From a checkpoint of a small transformer trained on Wikipedia.
Size: 13 layers, width 96, 3 heads of 32, MLP 384 squared ReLU, vocabulary 8192, 5.67M parameters.
Architecture: RMSNorm before each block, rotary positions, no biases in attention or MLP, embeddings untied during training, normalized queries and keys, some layers without attention, local attention windows, gated attention, value embeddings, hashed n-gram embeddings, an embedding shortcut, learned residual scales, skips across layers, capped logits.
Training: 136M tokens, 4157 steps.
Each number is 200 + 40 x the weight over its row's rms, rounded and kept within 0 to 999. Layers, rows and columns count from 0. The size before them is the row's rms in percent of the matrix's.

# layer 4 attention query, 96x96, rms 0.144, rows 0-31, columns 0-95
058,227,159,211,148,196,224,242,173,193,180,218,212,190,247,237,195,203,192,185,181,175,124,182,147,142,196,166,121,200,231,189,216,176,226,223,182,206,197,233,240,250,177,155,224,283,148,161,159,240,174,241,205,164,167,59,173,222,185,228,318,275,241,193,219,184,187,206,255,153,243,201,227,173,169,192,228,184,196,172,109,165,195,238,246,222,258,169,221,161,252,219,175,220,165,287,206
058,243,112,186,173,167,233,248,149,212,81,170,271,195,189,198,242,234,260,205,193,174,229,188,236,262,161,264,234,186,195,208,169,169,140,181,203,220,203,127,203,189,207,140,198,218,172,204,209,154,171,180,231,216,225,184,208,209,225,234,210,190,166,89,183,262,298,181,249,228,180,204,148,254,181,180,142,214,209,231,210,127,176,204,148,211,204,197,275,189,139,204,231,260,237,146,238
068,293,202,181,222,220,235,221,242,245,261,188,230,225,128,110,126,205,210,151,199,209,161,232,211,260,227,167,148,138,194,256,196,245,140,218,209,161,173,182,184,206,132,236,268,151,232,134,221,156,195,230,135,166,166,191,241,221,148,144,217,240,226,229,226,217,188,241,160,231,181,158,229,254,183,215,208,183,178,206,117,152,132,202,120,167,280,176,208,181,196,177,156,202,215,228,214
068,183,170,202,138,241,240,219,235,189,180,196,219,223,191,160,194,232,172,197,213,230,173,234,258,211,154,224,223,220,141,187,146,207,184,236,206,203,158,165,200,185,217,250,145,187,204,286,126,132,165,120,146,184,266,216,177,168,180,293,249,174,165,196,214,199,204,146,165,153,252,210,205,223,166,216,131,109,245,126,237,180,161,278,197,248,176,160,223,160,153,188,154,240,118,149,215
083,216,147,153,183,201,153,289,133,174,185,207,218,196,159,219,207,212,148,196,175,202,151,221,164,247,190,136,192,193,184,230,233,186,194,178,188,203,217,255,231,205,116,266,198,162,207,146,290,216,134,126,194,195,191,183,186,253,262,191,148,210,238,249,211,181,162,200,234,266,206,211,180,132,202,141,193,219,174,230,236,220,278,207,228,220,313,173,196,160,248,197,154,185,305,154,195
059,215,217,197,160,228,194,178,204,180,196,222,213,201,258,229,121,189,118,219,167,137,228,200,249,164,186,276,181,273,206,203,152,235,232,188,208,192,207,126,169,262,268,146,204,153,119,228,166,189,246,238,255,207,206,176,208,177,161,198,231,166,215,261,216,228,210,282,132,103,179,218,272,227,136,164,149,171,150,196,189,184,228,151,197,216,94,209,190,223,202,197,222,192,146,176,238
081,229,239,209,208,195,226,160,212,252,131,116,205,249,184,265,257,206,313,234,236,209,272,211,181,187,235,230,163,153,109,198,216,176,265,255,290,240,183,192,136,230,243,218,211,188,189,233,194,216,223,204,179,193,235,153,208,210,211,208,238,235,193,212,151,187,242,188,215,171,124,118,233,197,180,178,197,173,245,171,183,229,163,172,186,137,121,228,198,279,200,137,242,148,186,173,219
068,131,233,188,194,170,149,157,302,231,206,193,142,196,241,259,212,188,219,268,234,181,155,246,273,196,205,233,204,249,189,275,216,164,224,216,201,153,224,160,202,216,214,135,127,167,179,267,170,208,247,239,211,213,235,231,197,153,199,166,228,215,226,237,186,249,207,228,131,204,193,146,241,189,236,252,145,212,146,140,193,234,146,181,211,177,64,188,172,193,178,254,206,137,237,192,190
127,212,245,176,283,210,202,231,242,209,181,168,190,183,201,182,218,151,164,141,224,251,104,150,173,166,203,240,302,197,222,147,254,238,199,205,168,165,211,195,154,187,144,257,196,223,213,184,157,259,131,157,226,179,210,169,236,300,258,208,169,246,209,180,205,167,135,132,203,260,168,220,202,227,211,199,208,173,177,243,204,187,204,248,154,219,277,167,163,202,139,202,271,151,222,279,182
118,168,180,189,246,187,251,184,203,163,176,196,221,226,244,217,216,158,156,209,297,174,230,209,174,178,140,217,183,197,250,160,268,224,124,166,275,178,259,210,258,219,206,221,255,221,152,219,223,185,169,187,252,198,212,188,177,148,193,179,236,193,197,313,246,162,260,228,172,240,308,247,258,162,221,208,178,151,249,215,138,204,140,225,172,141,192,158,171,240,203,194,175,185,201,102,197
136,213,174,232,178,144,192,236,164,210,198,301,234,159,207,256,164,209,216,257,130,187,197,229,123,146,263,202,206,209,205,170,264,193,286,244,189,249,182,284,158,148,249,267,182,132,176,94,222,226,223,226,276,160,165,199,191,242,232,258,217,245,214,233,234,160,196,176,146,212,190,198,222,205,247,164,197,159,224,218,247,237,175,123,226,223,214,194,152,207,260,216,197,175,187,219,190
132,216,222,190,181,222,196,186,229,187,238,240,252,224,210,183,151,116,207,239,226,212,260,185,240,220,263,169,189,180,188,227,158,207,203,155,140,181,240,155,208,240,195,199,164,209,287,105,280,149,214,241,233,192,208,225,251,205,172,147,184,117,166,194,260,156,205,176,232,259,207,269,235,277,227,197,148,200,175,233,162,121,206,172,169,159,153,269,220,255,226,229,174,214,270,225,268
121,282,171,249,185,207,194,195,242,214,236,146,151,201,226,191,188,164,157,205,200,293,218,156,177,184,183,180,205,190,201,272,247,190,219,164,177,180,244,173,203,221,174,208,207,155,197,212,225,224,169,269,254,200,145,204,193,208,230,160,252,217,224,218,259,193,181,319,184,180,273,259,274,187,176,219,291,131,156,209,152,209,255,214,194,229,238,221,194,205,316,231,155,170,126,246,187
121,195,201,187,149,193,134,223,205,186,318,255,237,159,160,261,128,184,131,218,205,138,167,262,158,172,184,170,147,187,223,196,230,183,234,194,209,174,257,282,179,219,159,154,227,239,255,194,214,238,114,186,172,221,166,167,131,172,215,215,174,179,226,198,204,221,105,191,153,144,200,231,197,97,241,171,145,192,221,162,193,244,256,248,228,197,183,203,187,190,184,224,193,235,132,228,224
124,224,242,77,279,199,185,258,246,208,253,231,156,216,227,223,130,217,244,163,190,162,218,228,225,195,233,170,172,175,264,180,234,206,249,199,269,202,139,214,243,186,193,274,220,175,171,254,152,216,266,206,204,162,191,175,215,203,196,166,237,257,142,213,204,232,161,244,268,128,183,122,218,192,216,183,254,206,178,241,164,147,185,184,152,148,217,254,200,134,174,206,166,150,162,269,198
125,152,172,131,271,261,220,232,190,177,195,206,226,230,203,326,181,182,196,193,195,209,167,215,196,248,270,198,146,223,211,230,264,148,197,135,204,233,177,216,184,190,248,246,145,151,235,218,172,214,197,229,240,212,225,192,265,187,204,252,177,219,205,177,272,200,204,248,174,206,184,243,223,126,124,239,165,290,118,152,188,199,202,232,234,232,140,238,216,207,268,215,191,123,165,142,198
061,219,227,239,128,94,267,238,219,175,168,249,199,184,230,182,242,210,176,209,183,205,263,125,190,167,223,193,274,189,181,195,183,196,124,171,233,238,232,167,270,119,247,147,168,199,175,217,224,163,167,218,227,178,228,238,174,217,258,215,153,198,180,208,182,179,215,222,136,306,213,222,287,164,196,272,148,208,207,255,226,255,198,127,147,242,189,189,170,245,227,209,175,162,184,167,198
060,237,219,202,228,146,198,164,183,238,186,177,152,197,235,196,205,225,260,150,268,212,246,159,256,138,184,178,190,223,216,211,231,174,151,148,255,239,224,177,262,199,239,177,215,210,147,191,132,164,260,137,211,222,285,203,186,206,202,189,202,202,188,224,199,251,167,253,234,221,167,132,241,139,164,76,271,186,154,190,228,150,243,167,186,182,195,223,228,69,199,225,217,183,243,195,165
079,177,201,126,207,203,244,222,229,240,160,211,134,205,181,213,194,305,162,148,167,184,206,268,213,205,217,178,191,164,212,181,172,230,126,220,238,181,156,285,228,226,218,231,210,220,174,149,225,156,258,195,184,157,173,184,183,250,234,156,241,220,254,185,235,146,121,131,184,197,195,240,183,265,226,172,219,287,179,192,186,105,187,188,217,237,312,198,155,155,212,151,257,184,210,181,164
075,241,190,215,233,191,222,218,198,176,238,222,170,175,159,137,242,240,183,217,211,218,193,198,242,274,107,244,202,248,157,247,200,166,225,221,209,171,178,202,120,213,225,125,216,257,182,236,210,160,217,205,197,194,208,146,232,183,178,185,190,245,244,174,174,256,243,211,128,162,175,138,122,180,156,200,250,169,264,183,237,210,110,201,150,248,192,138,122,122,239,119,223,254,169,226,170
071,160,222,206,227,229,161,256,181,193,113,183,171,187,139,197,251,235,127,139,212,185,223,220,180,257,161,190,206,148,232,238,173,255,196,132,203,156,169,203,259,307,205,247,178,220,181,214,224,215,135,187,136,213,123,180,222,235,195,206,246,190,254,212,185,139,150,225,258,228,246,186,258,157,197,247,265,158,179,166,154,132,250,172,180,201,300,197,188,189,211,215,247,207,146,181,205
060,218,224,191,188,235,179,158,206,205,216,196,230,182,233,117,175,167,196,253,149,220,195,182,168,237,197,220,264,233,177,189,200,178,283,224,201,254,217,119,215,201,209,190,238,185,146,197,230,199,177,135,304,198,231,223,163,182,227,254,219,178,137,264,203,151,235,211,235,209,166,202,187,252,225,196,138,112,151,183,294,150,225,139,231,160,117,189,185,198,274,221,115,178,205,246,149
093,175,182,200,140,156,163,190,189,174,146,156,140,175,235,233,191,232,243,269,255,221,199,137,197,142,235,254,209,232,163,264,179,228,262,249,203,227,200,189,185,161,221,206,185,174,153,217,167,205,243,234,228,199,224,235,219,133,145,219,165,166,232,206,231,210,212,230,190,148,93,213,191,193,180,165,200,259,223,144,226,275,236,212,213,127,66,288,231,180,244,192,197,195,194,250,160
105,164,212,223,159,261,203,133,189,188,210,187,231,198,195,130,245,200,241,213,167,181,162,170,151,149,237,175,192,179,165,181,195,222,230,211,235,185,209,251,205,215,224,197,236,240,189,141,207,230,268,149,210,143,240,122,150,204,217,251,227,182,131,226,161,222,187,261,190,215,170,87,164,173,219,169,187,182,215,166,241,259,145,78,179,184,111,145,167,274,214,142,181,192,250,236,223
128,181,198,233,270,129,207,252,190,221,189,216,193,204,209,268,213,198,142,230,145,222,221,221,287,191,227,192,187,214,196,185,236,179,176,148,176,157,140,226,197,153,170,196,191,199,233,246,189,254,220,200,218,151,183,199,209,236,240,195,281,177,260,176,142,237,180,186,142,269,201,135,212,182,310,214,174,170,187,189,234,89,226,211,150,281,259,117,183,200,162,256,231,137,214,215,165
132,223,124,205,165,212,121,268,281,223,186,225,251,211,125,157,196,209,147,200,187,201,154,244,186,127,204,192,109,239,169,184,168,148,169,239,187,167,295,204,225,164,225,187,202,201,193,210,209,150,202,196,171,168,212,188,204,165,201,255,228,183,179,118,248,173,175,212,225,273,167,237,228,228,162,277,142,193,170,211,178,215,148,223,188,238,267,145,218,195,185,175,115,218,251,268,242
138,265,168,169,175,170,219,178,173,272,224,183,166,254,231,236,185,201,223,215,197,272,275,213,240,177,138,196,192,174,160,127,147,202,218,217,223,208,199,195,201,223,234,176,237,277,208,138,197,183,244,209,272,254,303,197,224,120,230,162,199,189,253,182,232,215,195,164,186,211,203,259,169,254,141,222,168,225,194,172,250,223,308,224,251,212,218,198,234,124,227,114,227,200,266,220,194
119,144,190,203,188,211,166,247,229,166,201,171,258,163,168,190,170,185,157,223,187,187,214,239,184,264,144,238,209,157,190,151,192,185,243,182,137,228,232,179,202,234,114,155,145,136,254,216,211,236,128,192,253,166,164,163,236,163,188,175,196,241,259,250,155,210,227,243,266,227,144,158,148,151,212,285,213,174,244,255,288,197,247,129,162,159,181,132,151,217,211,212,133,199,161,207,192
139,211,231,189,227,222,127,211,204,217,225,238,227,193,154,254,210,219,194,125,215,196,218,280,203,228,167,196,142,170,163,210,238,208,234,149,239,184,237,158,228,228,190,240,232,188,162,161,244,220,213,119,202,261,216,234,173,243,205,126,216,202,259,254,169,134,131,189,209,229,157,200,182,173,260,114,223,211,147,187,234,192,258,173,260,219,221,156,217,146,222,224,186,194,350,175,149
128,149,219,224,234,239,174,173,190,217,175,150,201,206,274,194,177,163,166,235,196,206,189,174,213,113,185,217,191,239,188,222,147,231,320,192,249,183,226,140,203,231,246,217,221,244,194,240,139,199,198,202,249,229,245,210,213,197,211,232,236,177,250,293,222,155,130,133,235,161,167,249,273,241,249,195,163,195,232,152,171,254,292,215,254,153,189,209,205,248,220,178,174,200,143,289,186
115,211,204,195,234,201,169,141,184,204,274,244,172,174,216,190,219,105,193,182,167,236,193,186,154,153,191,182,156,143,156,194,239,180,232,220,190,131,236,223,210,162,182,213,233,185,246,110,191,236,254,235,151,183,255,187,264,123,168,138,161,190,209,191,160,214,229,183,120,195,208,207,147,157,174,199,224,214,234,266,178,358,215,178,129,172,191,187,218,246,160,219,225,169,238,237,183
147,210,234,264,182,186,243,254,190,327,152,187,232,203,211,252,181,210,231,157,243,185,248,180,232,154,225,178,157,156,199,165,213,186,229,204,226,143,182,230,252,225,236,126,232,272,160,145,211,188,190,187,168,161,267,127,261,206,216,174,233,211,224,260,192,206,134,199,207,188,234,185,283,174,140,191,254,223,296,117,187,193,224,172,206,223,206,147,171,236,190,185,201,181,233,251,268
# layer 4 attention key, 96x96, rms 0.143, rows 0-31, columns 0-95
060,189,190,144,199,220,163,141,245,256,194,177,202,194,201,220,175,214,259,222,227,254,192,242,260,300,225,237,218,154,186,253,172,210,179,205,197,217,163,151,119,222,185,239,212,132,243,228,213,204,273,220,203,229,270,254,202,98,186,175,130,130,178,184,193,213,240,184,176,206,192,235,189,242,244,175,223,231,220,178,273,168,197,190,162,129,121,167,199,260,208,162,228,168,265,114,215
059,196,239,183,288,202,173,210,211,175,297,192,191,160,199,215,137,174,218,180,202,244,142,202,176,139,225,140,143,223,217,227,255,199,277,233,249,175,206,216,168,227,195,230,209,135,181,190,148,243,263,254,183,200,205,185,183,180,149,173,259,192,238,277,203,155,140,192,184,117,233,202,271,97,242,217,235,141,189,141,223,281,221,221,245,180,191,184,177,221,247,213,211,168,144,230,177
066,153,218,250,207,241,180,206,118,169,167,213,201,217,218,250,262,185,170,218,189,186,187,222,136,197,155,240,274,248,237,103,221,184,276,206,180,196,206,214,170,246,276,205,205,229,168,188,214,251,190,187,209,239,214,185,148,254,220,258,169,213,245,115,182,159,207,130,230,192,250,236,105,212,222,213,210,174,192,209,275,210,271,260,300,245,151,145,228,225,168,189,203,216,233,173,209
065,192,253,228,206,192,173,155,193,175,251,260,184,239,211,268,265,150,215,166,203,167,193,167,183,209,235,188,162,194,222,183,294,178,212,193,182,180,226,220,199,220,180,186,244,223,200,126,219,286,187,241,245,197,170,169,213,212,225,97,163,252,187,220,209,184,189,231,232,207,164,171,208,234,215,189,220,249,195,334,176,208,230,128,202,192,274,184,206,181,255,305,242,184,290,242,144
072,189,215,230,199,214,206,161,187,183,238,241,215,157,234,135,210,206,177,174,181,176,214,231,214,193,147,178,295,179,210,109,210,205,172,205,188,133,189,207,191,209,235,164,251,227,221,193,178,174,209,224,150,197,173,187,171,203,173,210,228,217,185,144,194,190,183,168,244,221,277,225,117,290,166,192,168,147,218,297,157,83,141,213,225,270,282,187,202,217,129,188,231,236,140,280,242
086,205,207,207,236,167,215,126,238,220,185,133,160,228,170,202,235,207,286,223,268,223,216,164,243,163,247,239,169,192,193,236,172,207,191,218,214,221,226,203,196,160,167,254,158,204,227,246,154,187,207,248,180,202,198,272,242,137,188,191,173,196,189,180,171,235,224,221,163,184,156,188,239,165,210,179,238,254,248,83,227,338,145,229,185,119,73,246,201,201,199,197,199,204,206,190,171
064,154,194,182,195,139,283,281,235,145,233,245,178,166,233,213,166,214,181,207,192,153,239,202,194,245,220,166,194,272,310,200,193,139,112,139,238,142,214,182,193,233,209,114,181,194,215,210,177,233,202,195,288,130,193,232,201,232,229,155,188,184,167,222,195,172,177,220,157,223,250,218,283,195,212,254,205,216,142,174,209,208,216,115,169,216,136,168,190,180,200,259,160,259,206,173,174
121,215,224,158,241,175,215,178,235,220,137,174,146,234,244,230,218,162,223,189,237,243,275,155,235,213,232,252,197,203,221,235,148,166,207,207,184,266,204,147,218,189,202,218,186,171,182,243,149,143,212,223,210,226,232,308,246,139,161,207,171,205,198,214,167,200,221,187,193,145,183,218,280,183,156,185,218,259,251,150,249,297,224,236,189,154,67,272,149,216,227,210,191,170,139,180,188
098,216,216,171,146,264,200,212,220,201,195,228,206,195,178,150,158,219,233,163,257,197,161,193,86,238,168,209,228,185,208,196,212,230,232,216,205,231,265,163,181,233,214,233,215,199,183,153,242,149,150,181,160,226,202,180,191,178,196,173,106,246,161,191,262,139,191,164,285,166,183,281,181,239,94,160,241,234,221,259,152,256,189,174,240,176,233,296,197,192,169,138,198,272,179,169,232
130,162,226,213,257,171,272,166,133,153,229,214,168,193,251,242,193,199,207,194,260,171,229,204,209,230,126,204,278,159,234,194,275,278,168,150,252,188,171,220,224,224,188,225,226,212,185,180,248,236,158,183,235,229,171,176,187,204,195,129,202,204,224,323,184,172,269,203,180,191,303,220,176,160,241,157,225,170,229,255,160,134,177,194,191,163,231,203,196,202,179,217,264,220,174,107,156
140,183,204,248,194,184,165,222,170,198,190,293,249,164,232,238,210,183,208,236,154,177,159,183,118,166,295,197,209,213,211,204,281,177,259,238,169,252,189,229,191,153,214,269,184,125,154,133,204,228,223,231,231,147,169,220,180,251,191,302,216,243,173,219,195,163,227,195,195,190,202,153,234,178,252,154,197,174,250,207,235,264,127,156,193,201,140,207,112,245,235,268,166,190,179,225,222
130,227,210,176,179,225,202,159,241,167,252,248,234,238,192,196,175,109,207,206,192,199,242,177,232,196,260,176,185,182,200,224,170,200,206,182,180,201,230,164,208,219,212,231,194,222,275,111,247,158,222,230,197,196,213,257,217,219,231,158,172,98,135,216,269,165,209,190,203,249,229,283,217,306,220,188,137,195,165,226,121,126,176,180,173,162,150,259,216,270,208,242,221,216,281,228,259
136,284,194,262,143,159,195,199,237,210,237,171,166,173,231,172,197,172,143,178,188,272,194,149,158,176,180,177,234,198,202,252,226,196,182,163,172,179,224,204,206,200,166,177,220,189,198,257,225,226,150,255,232,231,138,225,191,234,240,192,248,218,217,231,260,223,195,293,178,183,276,267,206,219,172,228,251,132,139,271,121,201,266,235,210,218,267,197,247,181,285,223,142,169,128,249,194
121,201,191,161,185,216,120,221,201,199,302,225,225,178,154,267,98,187,146,204,208,156,153,254,143,177,203,180,164,186,253,172,206,171,232,231,186,206,250,295,190,228,154,146,211,220,242,198,214,207,113,160,184,193,158,170,157,162,206,211,183,177,214,179,179,232,97,218,159,128,238,258,195,95,218,175,165,229,227,150,216,226,259,244,231,204,183,211,194,235,210,218,187,195,151,207,253
121,236,269,156,286,196,178,223,206,200,244,235,197,220,204,215,113,198,215,162,208,139,212,258,202,193,222,147,207,185,288,191,212,229,220,185,206,178,169,198,214,209,194,272,226,198,155,233,174,223,276,183,204,181,222,167,210,213,173,167,246,294,169,193,209,233,143,253,270,125,174,135,178,228,226,191,256,202,167,242,169,131,174,221,137,164,259,256,254,102,194,195,158,176,163,261,202
116,125,144,173,235,266,202,212,165,141,218,222,230,211,179,324,195,167,182,175,213,189,135,256,170,250,230,203,153,230,245,190,265,185,172,153,184,231,195,211,172,171,233,223,170,184,286,205,222,256,196,223,225,229,239,205,244,205,197,226,147,217,243,152,282,211,195,227,193,230,182,276,163,176,138,242,181,240,106,152,207,192,174,259,224,262,179,211,255,192,244,218,175,157,223,148,141
069,157,199,137,269,268,161,176,274,234,175,144,161,235,191,289,183,202,260,195,173,167,142,241,250,145,210,249,101,184,199,231,193,224,215,209,222,186,137,231,155,278,143,244,218,175,235,237,179,198,267,226,173,234,176,205,186,155,201,180,267,138,172,240,194,216,194,213,248,133,116,168,172,177,204,138,236,249,169,176,223,206,196,228,235,142,161,221,183,191,190,210,252,211,147,216,201
075,118,214,146,210,144,182,185,268,217,202,226,194,204,207,236,199,226,209,277,201,228,157,167,194,178,300,202,179,207,182,237,214,242,269,240,177,164,185,213,135,203,151,189,170,133,234,229,190,155,171,282,217,197,120,192,234,159,162,194,171,142,226,225,169,170,218,176,205,169,190,235,232,200,226,277,136,281,193,172,175,295,145,167,244,152,133,204,181,289,190,196,209,198,146,226,221
064,199,192,283,212,247,150,183,191,142,244,218,234,177,205,214,184,66,184,211,223,214,170,193,161,188,113,240,241,212,195,134,217,168,272,149,131,160,231,133,188,239,213,163,236,190,248,210,190,236,146,219,164,235,199,205,219,183,144,242,220,169,122,171,189,239,257,226,211,198,240,221,152,205,186,227,212,117,242,264,235,227,190,240,178,203,165,116,216,208,230,277,177,235,186,220,245
071,190,157,205,143,255,225,164,232,199,176,219,238,231,244,214,163,157,193,164,171,141,205,220,207,186,227,168,140,131,222,223,208,243,235,185,197,193,190,208,285,194,181,230,147,237,266,183,258,281,184,166,187,259,221,209,155,286,241,214,221,172,166,207,299,91,214,158,198,219,201,222,201,251,260,180,159,224,214,227,146,166,223,254,173,221,232,259,236,231,191,299,134,216,193,201,159
056,254,140,207,189,146,192,197,197,233,303,239,215,192,225,213,179,168,268,262,139,229,169,160,218,162,264,158,153,221,165,183,246,230,193,226,158,278,178,188,100,94,202,187,243,164,193,197,192,182,282,260,262,178,260,204,205,204,225,191,145,159,151,198,194,257,239,156,217,203,151,240,219,178,188,202,128,247,162,248,249,236,173,205,237,171,187,225,201,214,139,176,202,182,210,174,238
049,129,240,187,225,163,171,159,204,186,145,275,198,234,236,288,199,153,171,123,262,183,209,246,208,165,193,199,206,204,228,179,153,197,158,172,158,127,182,258,264,190,222,182,151,209,209,186,151,185,220,215,105,228,177,158,208,155,163,177,200,252,265,134,223,208,155,235,137,149,198,215,157,167,147,152,214,224,281,186,168,232,165,245,157,296,232,177,217,190,202,173,207,180,243,179,261
070,264,261,192,246,287,291,147,233,208,182,148,128,207,172,170,241,222,254,203,245,138,233,243,180,249,181,159,192,166,225,172,203,198,207,211,239,230,219,212,177,249,247,217,195,250,239,169,252,210,184,153,195,227,182,194,208,237,226,164,186,230,171,191,160,146,183,237,249,197,225,188,285,196,198,247,242,122,177,134,215,193,133,136,150,172,258,180,241,285,213,168,282,229,154,193,205
070,239,222,163,234,156,235,188,264,242,148,222,149,226,219,266,157,180,136,267,230,229,219,242,231,241,207,232,196,248,220,192,257,135,220,142,152,212,269,158,252,147,224,180,180,213,238,226,211,217,196,190,184,190,178,225,188,186,181,157,158,276,242,206,241,156,194,168,184,206,230,292,243,242,193,222,195,223,172,205,185,115,262,280,218,257,232,190,233,111,159,272,233,201,181,192,135
106,196,208,186,295,159,248,223,227,228,190,149,212,196,243,202,209,132,171,212,191,276,138,113,243,154,238,246,260,214,211,205,252,236,181,200,202,143,164,209,151,163,147,247,147,219,194,218,142,276,157,213,235,157,233,161,239,286,277,203,205,211,222,174,211,229,168,168,167,253,172,190,214,196,230,235,212,207,153,197,181,187,240,260,127,212,216,170,151,203,160,192,285,162,204,283,194
119,180,132,205,211,205,196,231,231,190,177,197,213,203,177,161,224,176,152,239,259,181,182,233,190,127,175,202,125,234,231,190,222,185,127,227,242,124,291,218,238,182,231,191,236,214,142,224,215,139,190,171,221,156,227,184,191,141,196,212,245,203,190,226,287,148,217,251,187,304,236,263,249,177,198,274,126,168,208,200,151,229,97,230,189,166,207,168,195,228,210,193,112,218,243,171,217
141,258,141,184,140,128,221,237,163,203,238,204,221,198,196,243,212,204,207,238,146,245,266,238,186,147,165,182,200,195,145,131,180,196,234,252,224,213,177,266,202,164,223,205,198,241,191,115,220,198,216,228,312,273,237,220,221,180,253,165,174,184,236,221,255,219,184,155,151,243,188,237,143,249,170,190,180,188,199,218,237,255,268,209,259,224,248,223,215,103,236,159,236,213,267,223,152
125,165,212,195,194,234,177,193,229,161,198,171,253,187,186,174,174,150,177,242,213,207,230,225,185,260,177,233,193,153,199,164,183,178,244,170,113,230,241,162,218,244,134,176,158,161,264,193,219,194,148,211,266,181,182,196,254,168,158,170,185,225,256,245,177,190,221,238,280,234,157,174,150,183,178,282,178,167,226,230,296,173,260,122,158,144,146,152,150,257,238,250,103,199,191,236,220
134,207,208,163,229,230,131,181,215,230,214,182,201,204,164,251,210,202,204,164,222,210,225,240,219,211,195,222,131,143,167,234,231,190,248,169,266,202,233,135,218,223,201,240,209,151,156,175,232,190,218,138,216,256,227,237,144,204,217,126,237,172,265,297,185,149,147,239,189,208,151,192,217,145,232,125,232,198,141,143,221,225,257,157,248,202,135,206,183,202,252,212,175,164,344,198,167
133,122,217,161,239,227,152,170,219,177,187,133,223,191,226,201,179,180,165,222,186,184,195,203,227,122,156,219,198,232,166,232,146,218,333,203,245,191,238,167,221,244,224,225,206,240,208,219,146,208,193,207,222,258,216,186,182,193,210,211,251,193,243,292,240,154,102,122,228,170,163,240,259,210,297,187,171,207,246,186,173,227,271,221,246,167,207,194,185,257,194,187,192,229,155,288,172
123,157,222,150,237,190,170,157,200,210,252,227,153,184,219,220,223,140,217,188,160,237,220,221,170,152,232,188,184,136,184,215,228,191,232,211,191,131,213,253,247,197,198,209,189,193,251,110,179,216,302,253,164,165,263,150,269,122,148,98,168,202,221,187,193,189,183,185,164,201,185,212,182,149,199,190,263,206,252,213,190,337,189,181,138,158,219,186,188,268,182,219,237,158,196,216,151
142,212,214,235,140,178,196,250,216,256,177,180,220,162,229,279,257,206,226,159,244,210,239,175,253,163,201,186,174,122,161,167,216,172,228,207,270,156,164,236,258,211,221,119,263,251,176,147,193,172,205,204,160,153,278,151,241,195,230,197,227,221,227,279,229,233,149,204,217,214,218,154,252,155,156,190,230,210,298,136,204,230,177,187,200,210,133,181,130,253,171,191,213,200,254,245,261
# layer 4 attention value, 96x96, rms 0.161, rows 0-4, columns 0-95
117,228,255,208,254,105,183,213,268,174,188,309,207,173,202,265,174,209,139,161,191,152,195,230,167,192,181,194,204,237,209,179,151,207,193,161,229,163,214,257,254,170,213,193,203,218,172,179,231,250,245,205,150,155,137,231,207,260,169,179,156,272,181,199,165,163,190,131,178,143,153,207,206,176,182,154,262,213,117,207,144,153,192,231,224,248,202,204,258,183,236,282,209,173,176,296,176
095,164,228,243,176,126,92,152,196,161,218,210,231,173,182,197,208,205,257,160,191,218,229,174,151,253,220,211,203,141,178,134,182,155,182,139,207,146,148,231,234,226,206,201,156,140,174,189,266,202,168,193,254,243,200,237,154,261,208,195,212,203,212,242,150,277,203,214,196,226,221,180,152,177,148,94,280,261,203,117,188,217,165,209,201,204,161,179,138,134,230,230,215,228,238,141,186
106,269,178,149,250,273,226,152,159,163,137,198,216,215,203,229,240,164,166,137,166,151,204,214,195,256,186,196,155,171,199,168,218,247,226,196,196,267,201,178,270,238,159,216,254,166,229,202,219,238,168,226,199,240,211,246,188,231,212,226,176,245,185,241,259,220,200,193,231,194,145,238,124,155,236,154,227,195,312,268,204,286,247,180,208,203,136,150,251,259,221,272,157,236,158,184,211
097,210,159,252,179,184,169,151,182,153,139,271,242,172,225,244,204,171,199,206,183,231,162,207,163,197,224,141,171,184,153,184,176,159,231,226,177,159,252,224,210,237,220,146,130,228,205,114,233,190,206,142,198,156,186,171,141,205,209,227,274,137,233,136,224,211,154,136,142,194,210,312,273,206,207,167,222,210,207,203,252,141,156,222,257,179,310,207,261,180,166,250,204,183,197,195,201
108,194,215,206,238,207,181,223,178,212,198,140,203,162,150,189,219,257,207,162,252,234,215,207,188,179,155,190,267,251,207,260,172,210,150,215,189,212,216,156,202,199,232,171,229,172,180,295,238,248,254,238,167,196,229,197,201,202,124,108,206,235,108,159,124,194,213,236,139,158,148,197,187,208,182,150,253,224,172,136,172,147,162,221,202,230,281,229,224,177,233,236,223,257,226,70,197
# layer 4 attention output (transposed), 96x96, rms 0.287, rows 0-3, columns 0-95
082,146,197,182,235,211,220,240,170,277,207,177,195,287,222,175,203,228,245,228,182,212,183,254,229,249,248,207,224,175,129,165,236,184,188,235,129,243,256,138,174,168,246,228,224,238,206,200,187,225,233,158,212,228,187,223,230,167,270,209,162,235,164,220,165,152,206,209,222,221,218,206,215,240,169,257,150,201,255,153,207,229,246,138,200,252,256,129,186,219,165,75,172,163,191,84,230
079,255,238,96,227,259,262,245,200,182,211,122,214,212,229,218,220,163,188,230,161,186,144,251,203,184,189,193,186,190,178,206,166,225,261,266,206,206,187,143,136,174,239,216,228,280,176,229,201,107,200,251,213,166,211,169,208,145,181,196,230,168,210,154,278,159,214,164,197,207,192,239,280,208,142,236,183,140,208,277,133,134,261,216,155,229,268,174,192,164,177,229,226,235,195,228,181
082,146,171,226,164,171,189,124,220,213,249,221,270,219,167,141,201,216,197,255,251,215,226,187,263,147,250,197,226,178,200,236,245,216,124,227,182,125,197,241,200,265,212,198,206,268,156,195,187,223,218,184,124,135,177,177,200,204,242,202,207,213,232,172,208,162,176,230,184,214,276,122,264,250,162,226,157,196,118,171,172,123,172,262,205,196,286,235,202,171,150,170,200,214,281,229,193
076,196,240,129,213,144,204,247,279,224,169,188,189,253,184,155,166,159,207,182,238,140,179,231,161,217,302,228,222,218,290,124,180,130,184,176,221,196,109,189,228,240,178,210,209,186,168,227,188,247,180,178,200,210,228,235,285,224,163,180,200,258,132,226,191,206,251,275,275,171,197,162,199,188,233,239,166,209,133,242,221,228,261,272,203,240,198,229,165,212,179,130,222,212,207,206,172